config.toml
n_kv_head = 4
qk_norm = false
bias = "none"
lr_head = 0.01
seq_len = 1024
steps = 12204
Each number is 128 + 24 x the weight over its row's rms, rounded and kept within 0 to 255. Layers, rows and columns count from 0. Numbers have three digits each. The size before them is the row's rms in percent of the matrix's.

# layer 12 MLP gate, 320x128, rms 0.113, rows 22-72, columns 0-127
085:109141155181141131099139128121135142137110133137147074108102144138138114112149102168117127101152139156125106131069096121090117162110182097109126122112115128146140156148129134089143129145144120078134161176133130111165126093117129166125147075114118107116091151154086107125116150146170132120132135141122109137123118092090121128124129091118131177099115107105099144161101087084124151086126
100:155118161150120132129144145133090138146082099123125094117114133122135152122138146140126144144100101133123111177092130118138113135153111089136133122114157114148118122166112125122123156087090102103163157125102097089141121131097120153122121067134112064185119147081121165156099123070116124104134166098159153120096101105144146124085123149128132137104117119131149107144144117185135160131097
099:120117118136136158140126155114129114126174142137154142134139172107091125133085160111137127170118141149140101167135119129158128134152116124133184128121128121155147117125095132149135108147127154103089061161116106163119095126133178109108121104143083093080072121155147144120121183127098154154144136088095131114095130135108112120121129116106136126144115158145086128177119162136129130179104
098:095149119142128096116118107151091144094139157128136150148087159146163109169089081129109101074138111114070124089117167095107124173149148152125135118106162141151110124118116127131163134139116136168112134148129120148120159111121146129148124120115118127137164115176170117156133158152166115091138143086105134110118130104114115108138151139118150150154091172160067136133115130107128143090105
100:131115090139091126127132148153122103143120115096119126115125115098141207174132137115148110109167159168146150116148135138159134140093106111117116163152113099151122123109117154113099121094166136173130120147110093119112199163155112105135110119111100096145162127105145168167079118172144126127114142124117102086116126141109160136127135126117126090144095124132129132094147147111189123111138
094:108135121120154131098103105133147139156113127138184160171137108163173139134130163126123153129123147144184129115124170089159149145129109102141163127102146115144110105142146157152119104171129146131127140146086116098152130165181126134129171093156126115138187142130145102152129112111101128161128111122122103130112118080107118158135155108133092120149128168177110107158130106175144169107126
101:130104146146136085122109172080134120121116111123145090144125138150130080127093125083144094152106113200172124118152097145128113166119183179111130111143103143140171160132118136159098115117146140119166116122140094154109132159106127078107073107140150154145166115077144155126133120147148152123115144152151117098130129100124131157139133118130135137165117149096123126133123140087139107123135
104:121120087123127171102147168132141160120100157121117148143112106135112152170110137087113194118176102122115114093114108148113117141154136093135136122127119158150114144158125128135123123119131146127114146096123111133140100131081060156104124111144129076131135121169095111121069139088150095147143119164115105101150121098153110134127112138091132120158117072077117118097127136142136137126088
100:149133130128115140132142129135177114138098157148077153123108112164170081124102135142128150129166132112097129130114138129140142143099189123143125127110152137077105139149102153145150103121118168143139099125118137146135164103121166139140158153132146189048079137162169141097135151124153153133149132113123130129155123105130111132129178144117085090146110117128099147158146123089128146146113
103:114077140152131118083123130145150132099138095108080159117109116164083128109102109110107157152146111137100103183146119112163128106126108171151113098132130113116136117118144111124035156081108105149126145133093170121125107151118141129162125136159139141138131077063121119151123107117132126095128128148170133128110163146157169106108152138123133113132087129142107121138099123135128139127115
092:099112116121127148112138102144099180193104095110176090143135132127120127100130110104143128137123148105080120161141141116138099165115145141162149134190164146185111154129120117147107110136153113134121164150159136075146129119145134149115121130129090105129133148107120131101097085162108136139088124156136143139105130156136167134088121125148123168100107090125081143143149132113137082141110
094:160095118122149165146171171152086129155149125150129126147133128134141161137111115135116071132146136139172145141163148100127129152108152121142112114136085110129098125127107169114111152110120158135076110147105144118070184111180145117140132129127122105124170117138125156131092115138157173119197133105122161147121115133124129122122102151129107155155103125154091130116143149154143078094146
092:138120172137182120121161122138135109128083177117128111157150133119123155150096063144119101140120101132145126136129090162078093109114147108150117141125129169149138141089109125107096111148082122126144111140123151137118100100182097129162129109101080110147150126142164108167104124160107130134119161127172108142141157109129122179155135125109160138108081150133162127135163130106120112143119
096:100204127154091133135126152139118165153127138122092148181149135108141144144170129128108121136107123127124137176140141113159130123134147104153115129150121160146159078142105123148129113115128108151125090129101129083112125143162124122144129133151093142188104137148118101135120111111110165164142132068098117122105153136147123109111138131143150145147069178104151085156158105133158121123172
100:141099146139114113116140130093094171135131108160129123113155133118091154142120143115130115111119105150093114136133127098161111155123151151122148165165159139095109146142115142144100157134162076121173155138149138153111123092135175145154130128169135110153131131140134162111133122128119183190097118118084130159140135118108092148099088130111115112111099136144122078117129120075137105193102
100:110132100169146096125119124154112161117135135146115121168098112168093101128105099123090145167100164072136129105107110151154080133088174091135130102115168161136136104142166161101135150125091115130113114123150114125128139123118109125163159133142130119135088113146147155119149151123117116146125128121149116142211074124136092146125125104140120145136111124149112111136126096116060119118153
082:169140111161113111104136155105145096142150120126119121149102102138179137126104063167127110122113116088137109162082091103103089152147118110130125129137148126112144124117156170100131113168140147148124133174167136155164146133121133132125117104133165148120105124178156122125130183148140117139151117141102137115154133133112108153116141147165108138181151124099191124174108146126123162163115
100:145146148156127125151107130124100134128148126166092160141071130108144126140147139075153109115148070098111117151121109152127164160121156125112123089135131125118164130121108136127047082118118137126109155112143141097133133151111090107110147166139116131147115151139111119129104058118080125163095136162127078109131092139141111145126145105122129116107138154171091119092144118136159137125102
101:117121151138171121133113138127123140085102161164140168157089134106108095120121099135090126128133149093097088098139161133078101099070136103128127128148102178145153161115117111126127119132157135137118101129128205130106092145131130114116135116113148146075155138115136142108151117115091110153128105130093115118149131155112124119126126133105107131199118080136146140118137161145098087150127
112:098102129175160181135120136126141111093122129129092127135144129138118116118137136141053166128156123165081127112151123109123099125075118156148161073122119144099105158107101144126116137161133082110134113111100163129116131096128128144176095107152161122098134105119144158105109109097125113167115127148144120131137106140121085106144083138111111176116131143151108110141139083155140120159160
107:094153147120107102163123121124125116138129142117120131145160085122162170128109103122168169092078156103087143125117127142109149125084144145134149141066129145146123082122114129138140158112152081089108170104144103127154150134144097136100099131137112126152112143138152108144124139136116128085137152131124154126072153117174153089162127102138147156162141103184123127160129095152141132110101
101:154150223138157103122154130161109124124119084121117126123144095140122132147129114112122108123105087128135121081174119107127133114138131104111124160128109168154111114126105132119166159071137083109121088118106129114138088131124153156171150128119131144106136103130182068114144106106111121144100155135106124148135119100158103133142089112103091122148126123104119108126080104145134158156145
088:136118080129137168116157169130117138139130171146082081143086161096088140105163080151084139160137154151092113138096101174165156122129106107141154117125115095102107116136100138142136106164154100166114170145102128156122110123144119122135171156140129120090139112102126149107142125157110166127128122098142125144116099133131129105158101069132136110138112129129126135087172139148127139154133
108:122115145154114119134136163131168142179081087089133121112103123134130147114145106126105099142109156133117149091105140086114098113105149088130107106139166129104119116097122137104094116113123177104145119122154158124134151110124181126137118124126113124095140160073158136129124135134106193111140119144116152167132135126133092168151110101111132111096151153097090098122125180122121185154105
098:069162117111101146144125121116107143125118153108115167106105150131127139144113109093135107145132102119130149159192127119109104108104090135137128130142137131150121089170140158153149149138100164113145118132158111104205108103145090101122127100132159138157146145148140132148137149148163138120104146117107103118096157149151138060121096112130091132119118115064127107149092089119114122162120
100:147126111138101125113135090133154127125115100138142120106108170146112095139090146139127106137126140099118129123122130163129132117082112181146143109119111184099117151132141100170129096110110103146175110099162132082144133137143102143149142130134100115161133095151067141138089149106123083149105102121193113094141178156133166097123159155113129149084098106150123121121122119133129094127103
099:120143146114140108112057166069151134172135099119105120096122104119137117187162158119126155118100125147084128133091125119155114155115119091094097154171127151124179111099118134088115139102117122108129140138155124090120113154147073132112128120114152146139118177177141116162135103115133137152116131112101119165089123112102145122109122106138133095160094085134125128146095129141113142130130
097:092140124120086127109106117110100108122105154165105168098139132104119158168147094114122078128108159147125129156171119143150113132106087143094120147142098134130095119151118133139116077106082137129143158124175127127116142113144128088166124101170114127119120148119123108151098137092146142148155150092110093139104134115111170134110130149086124140167077164142136127101141157129170161080132
090:140089097109127143135141129155152168133174139127141129131119151102110112092108100134098141131132097094164132175102170121137109105133149117193152139163113120149104112077114120152119123127116157134123180145102164137180094103158152110115126132104137110153109144082112095114144130095111117124143112135177142114141118150117112112108158130140175081164159145131150115157148129172146110108113
095:114148125127157160144152192108135150130139154158101131118188141113081097107167091133112109138170127142129105109156143144130141149125131115113131090116156109140099120134114146157154145113103105140122121091122179115151150119168120145113115137129121157104102125087131138131161091089145133131144172115148088167115138162121130130145110110130199111155109123074124130149099116093103124170129
098:114164121150147117122126174122113119171162141157088132123121128120156123111144111132162141109138157140155111153122141122124153105146136105168106150139142120112160157104170131108149104100125116147145116112108133178124095148106132064129143118125184148110132115093145128130134132093091106109129071108120164165137174100130168119176167139119164133168125108157128131146126104124117197113127
099:128128113111094128113104108131147142117156135088131117060121093146124123129151126125158138146122152130158126131145123107111154126114157093133134156146137135083166120112112085154132113165145158150129071130149101164181109150121125133122147165114101138159122159187127125135104099115118151140165102114114144131189154123135124129094156095191126141134123125099181146079105135119130102138148
100:165110100113075122138099166105144126125143123149159130131158141096157111092135104120125154109091156113159125153107129121116123085182123111128110134150097097133156135100080082117111104117142120149097122110088128098103127127083093130164174113105154174110100166128152178126102147120095101135131116091145148123138118128129144112117112123154131125143139122104088087158103166145125165125106
106:155076149124121137132157124181119140162131138115115152113126135113095153135122137181141138146146107131104143106118121133086117144088122149147168118103149120143128141103090145103088128141098135166111143149159157168170116111113148081169121112098144146121076135122091168126153117180111131119147105104122140111154161122102100090128124079126117112133116112139122083137138126169129100169170
106:054116115100092123141152118141183135155151091125177108116110113174109139138099139138135153150114095110130179143107082095125108149132109125119133142138171122089119141126120110103128149101114123132090139135107104091136102098127139105119152096153158058125168091137118151153143132133144147148130141146135144106137104124145154101128125117119172148093144119152134139091134147124157173158098
100:133112165146173120109126115111136156099126181113132089138110120151197108115174158110066104133171133138089100124140171128167161120113154121132143140140124149157157155139122154122117090122164093128146150099112139131137176125135159130117098150159140104096136155140135128141162115122105128113091137131095164099117078115101137146086122092155133103104149130109116148125123107146136151138101
097:147150121155108113134150079101162129109124121152158102185133148089153138088112106068152130184130123124159119127141128114153135151125101141149108125119118127118083134139203120185128090152132173110141119126139119086159104132157171134157172117084100139126115117096147121133132095104120133114135119132127138107159146163158113146109120142129124153159119119148102118114126154110151169114106
088:107092139192134161120117137158087147121101111110113139100121160130167108115166137120100140106120122127150146146127132162144128137122135141117162107111128162073087111183142150124135125169166116107110148124152143101139165195166136139159120127137139133129144109117157112059153124126131131138131122157176105113131160127095146103155150125117150104148128150133146117112103116127149134141200
094:133153115145123135145140151138121118119151126106118095138167140153122116111161128134142062117138100122070133130111062119110110117110161092107130114158167133142091145138125115117163131137084154145112184137143155127154156120097107128104085124121119126128169123141073159153141132156113095141114109148133136108133104105136116097135125111112132118155138122182053153103166139146131080136134
137:143176083161122133176134104104174119107143153181138113173137121126152152110112099092112145148158134112153105143129165107150118116124115136173111137132154135164087121120160100170122101155149147109135126116104123088124117142150125089129150084104068097161120144115125124130111106105101094123111134110145112145130145141123121156081148152130124122128078152178127099136147132129145166123092
100:161113098138136114164151119134104197123138114152148148104140132142133093141097144158115098093090140170157134193128153151132107093153096112145104119144130143153094144169112164106125094144103156172089136152153113136131129128107149135080102130137117161162125133112128157135130103135079138091160152150141153128122129135136154124157089124148160136159119163085119108167155146123119141122142
092:096133082154091140152115111098158171127137129163096115164122118120116122100103116084129152097137120101152132168147143171133129103105080139103143148142152152109066122112134059163099096131144128138130131099098107108152132130131143114115121110123076123158119141112112124136133111085119099079128156139148102154124125130117123127104146171145142125155121125112056126144100173112137138120129
100:134170142149099111178110115130122138145094104141133141128166076166140119105093129131144161080095097113140163167091124137101118142183118123116108118083126147137116153101130143132183116120162133166135101127101123151112119128100127148122148166153130107108171191090156123155140127151140114114114154147142193140146135162117128150089114136148100113127100126123119111087138156137135122119128
105:129156171088117061161131132099118136166142146137115137147106185142118118144126132152097156077142112116113115075139122122136108119097114104115129131125127163145139147096178142135094152103130163122154131094110175112096106134120124102160142135129131116122128136148164157167133104150136131146116109112179125119066142135119134093118145112157110173098109146159126125126094128172102153093131
106:116113116166147127112160102141141139166141133125130112121125156135099153151111147090152158108143148127097140113098145119135110132118171143150103137132103142174148176156140123104127143132154132116135154164143158160151086116148102113103060126136103144089121090137171115127115118104091143154144143164152189119093164158125138106151137096169129119119123184108165117090154116138121119091131
100:181068093142153142105127129109130142103124119103147131159138164111161125117098145107101135154138122126189092133141089131151103121168144153138137112131162139139133155114115135148111139101125137146108150105192107124153105191109091130113136116104111142145099144113115115156127092157128145164087117180140118123109139110106125101152122100131157120138130152183138137111092111121165163125166
099:120109103098099186131114095193128094096116148114196160150105127159145134145110158131135124176122109141124112108131113135145113089124111128141138100155140117160091138074158128158101151151151152129153118131125105113124075154137116125168145171138126088139169178140130115135124146150139139127134121131130125142196152127133142157132133092115139121186127119151107143114107136127143129153111
097:134136134153120122103113109141104134158145098131118132125100163134125149127106106147160154151158104125125119159093148102104114145098154131103123117202129122074137138107143123121152096106079105117127149180108143159156172148128144095164133142128130135120128133142184188145148119108121102138145102168144126114086128145080125078158101133119130137199133132140111140121139129086111109125119
104:143147191106075091136091111091144150135146115143118135136141140107145137118121089119116134141186152090175163133170096104111148137119124109119113135095105115113162157114139168115140130115086150103121095098159087146123147075109111121135154110114167105168116135133169153169110144139172114146117156107128101149106165123092130094119096112115103134097116098113111122125113119119143122121128
113:165145112141095158138145153164122128127126141112130121124122131167131086135128092089058117066129105108139107162088118139060099128124145156109134114153136116090115139128135135111145122112090147107145159124148147130137157125101118097155131178100137098114117134117115121115079104160148120161126123116107134131179139117074118095092149143131120144113093118113161114127132161104091146132171
094:144122123125075119110148127106127078115130151129094142144113122134145106121125107119145114136134142142135125149108167114135147112155102093132139102138140165143136155135157120174123161170109172117092123119180129123157150137089102156152138220152164140181123118134121098143155139090128118158135149169118114140114116150084128099124156142153113170075128100140089123135115141109142108140148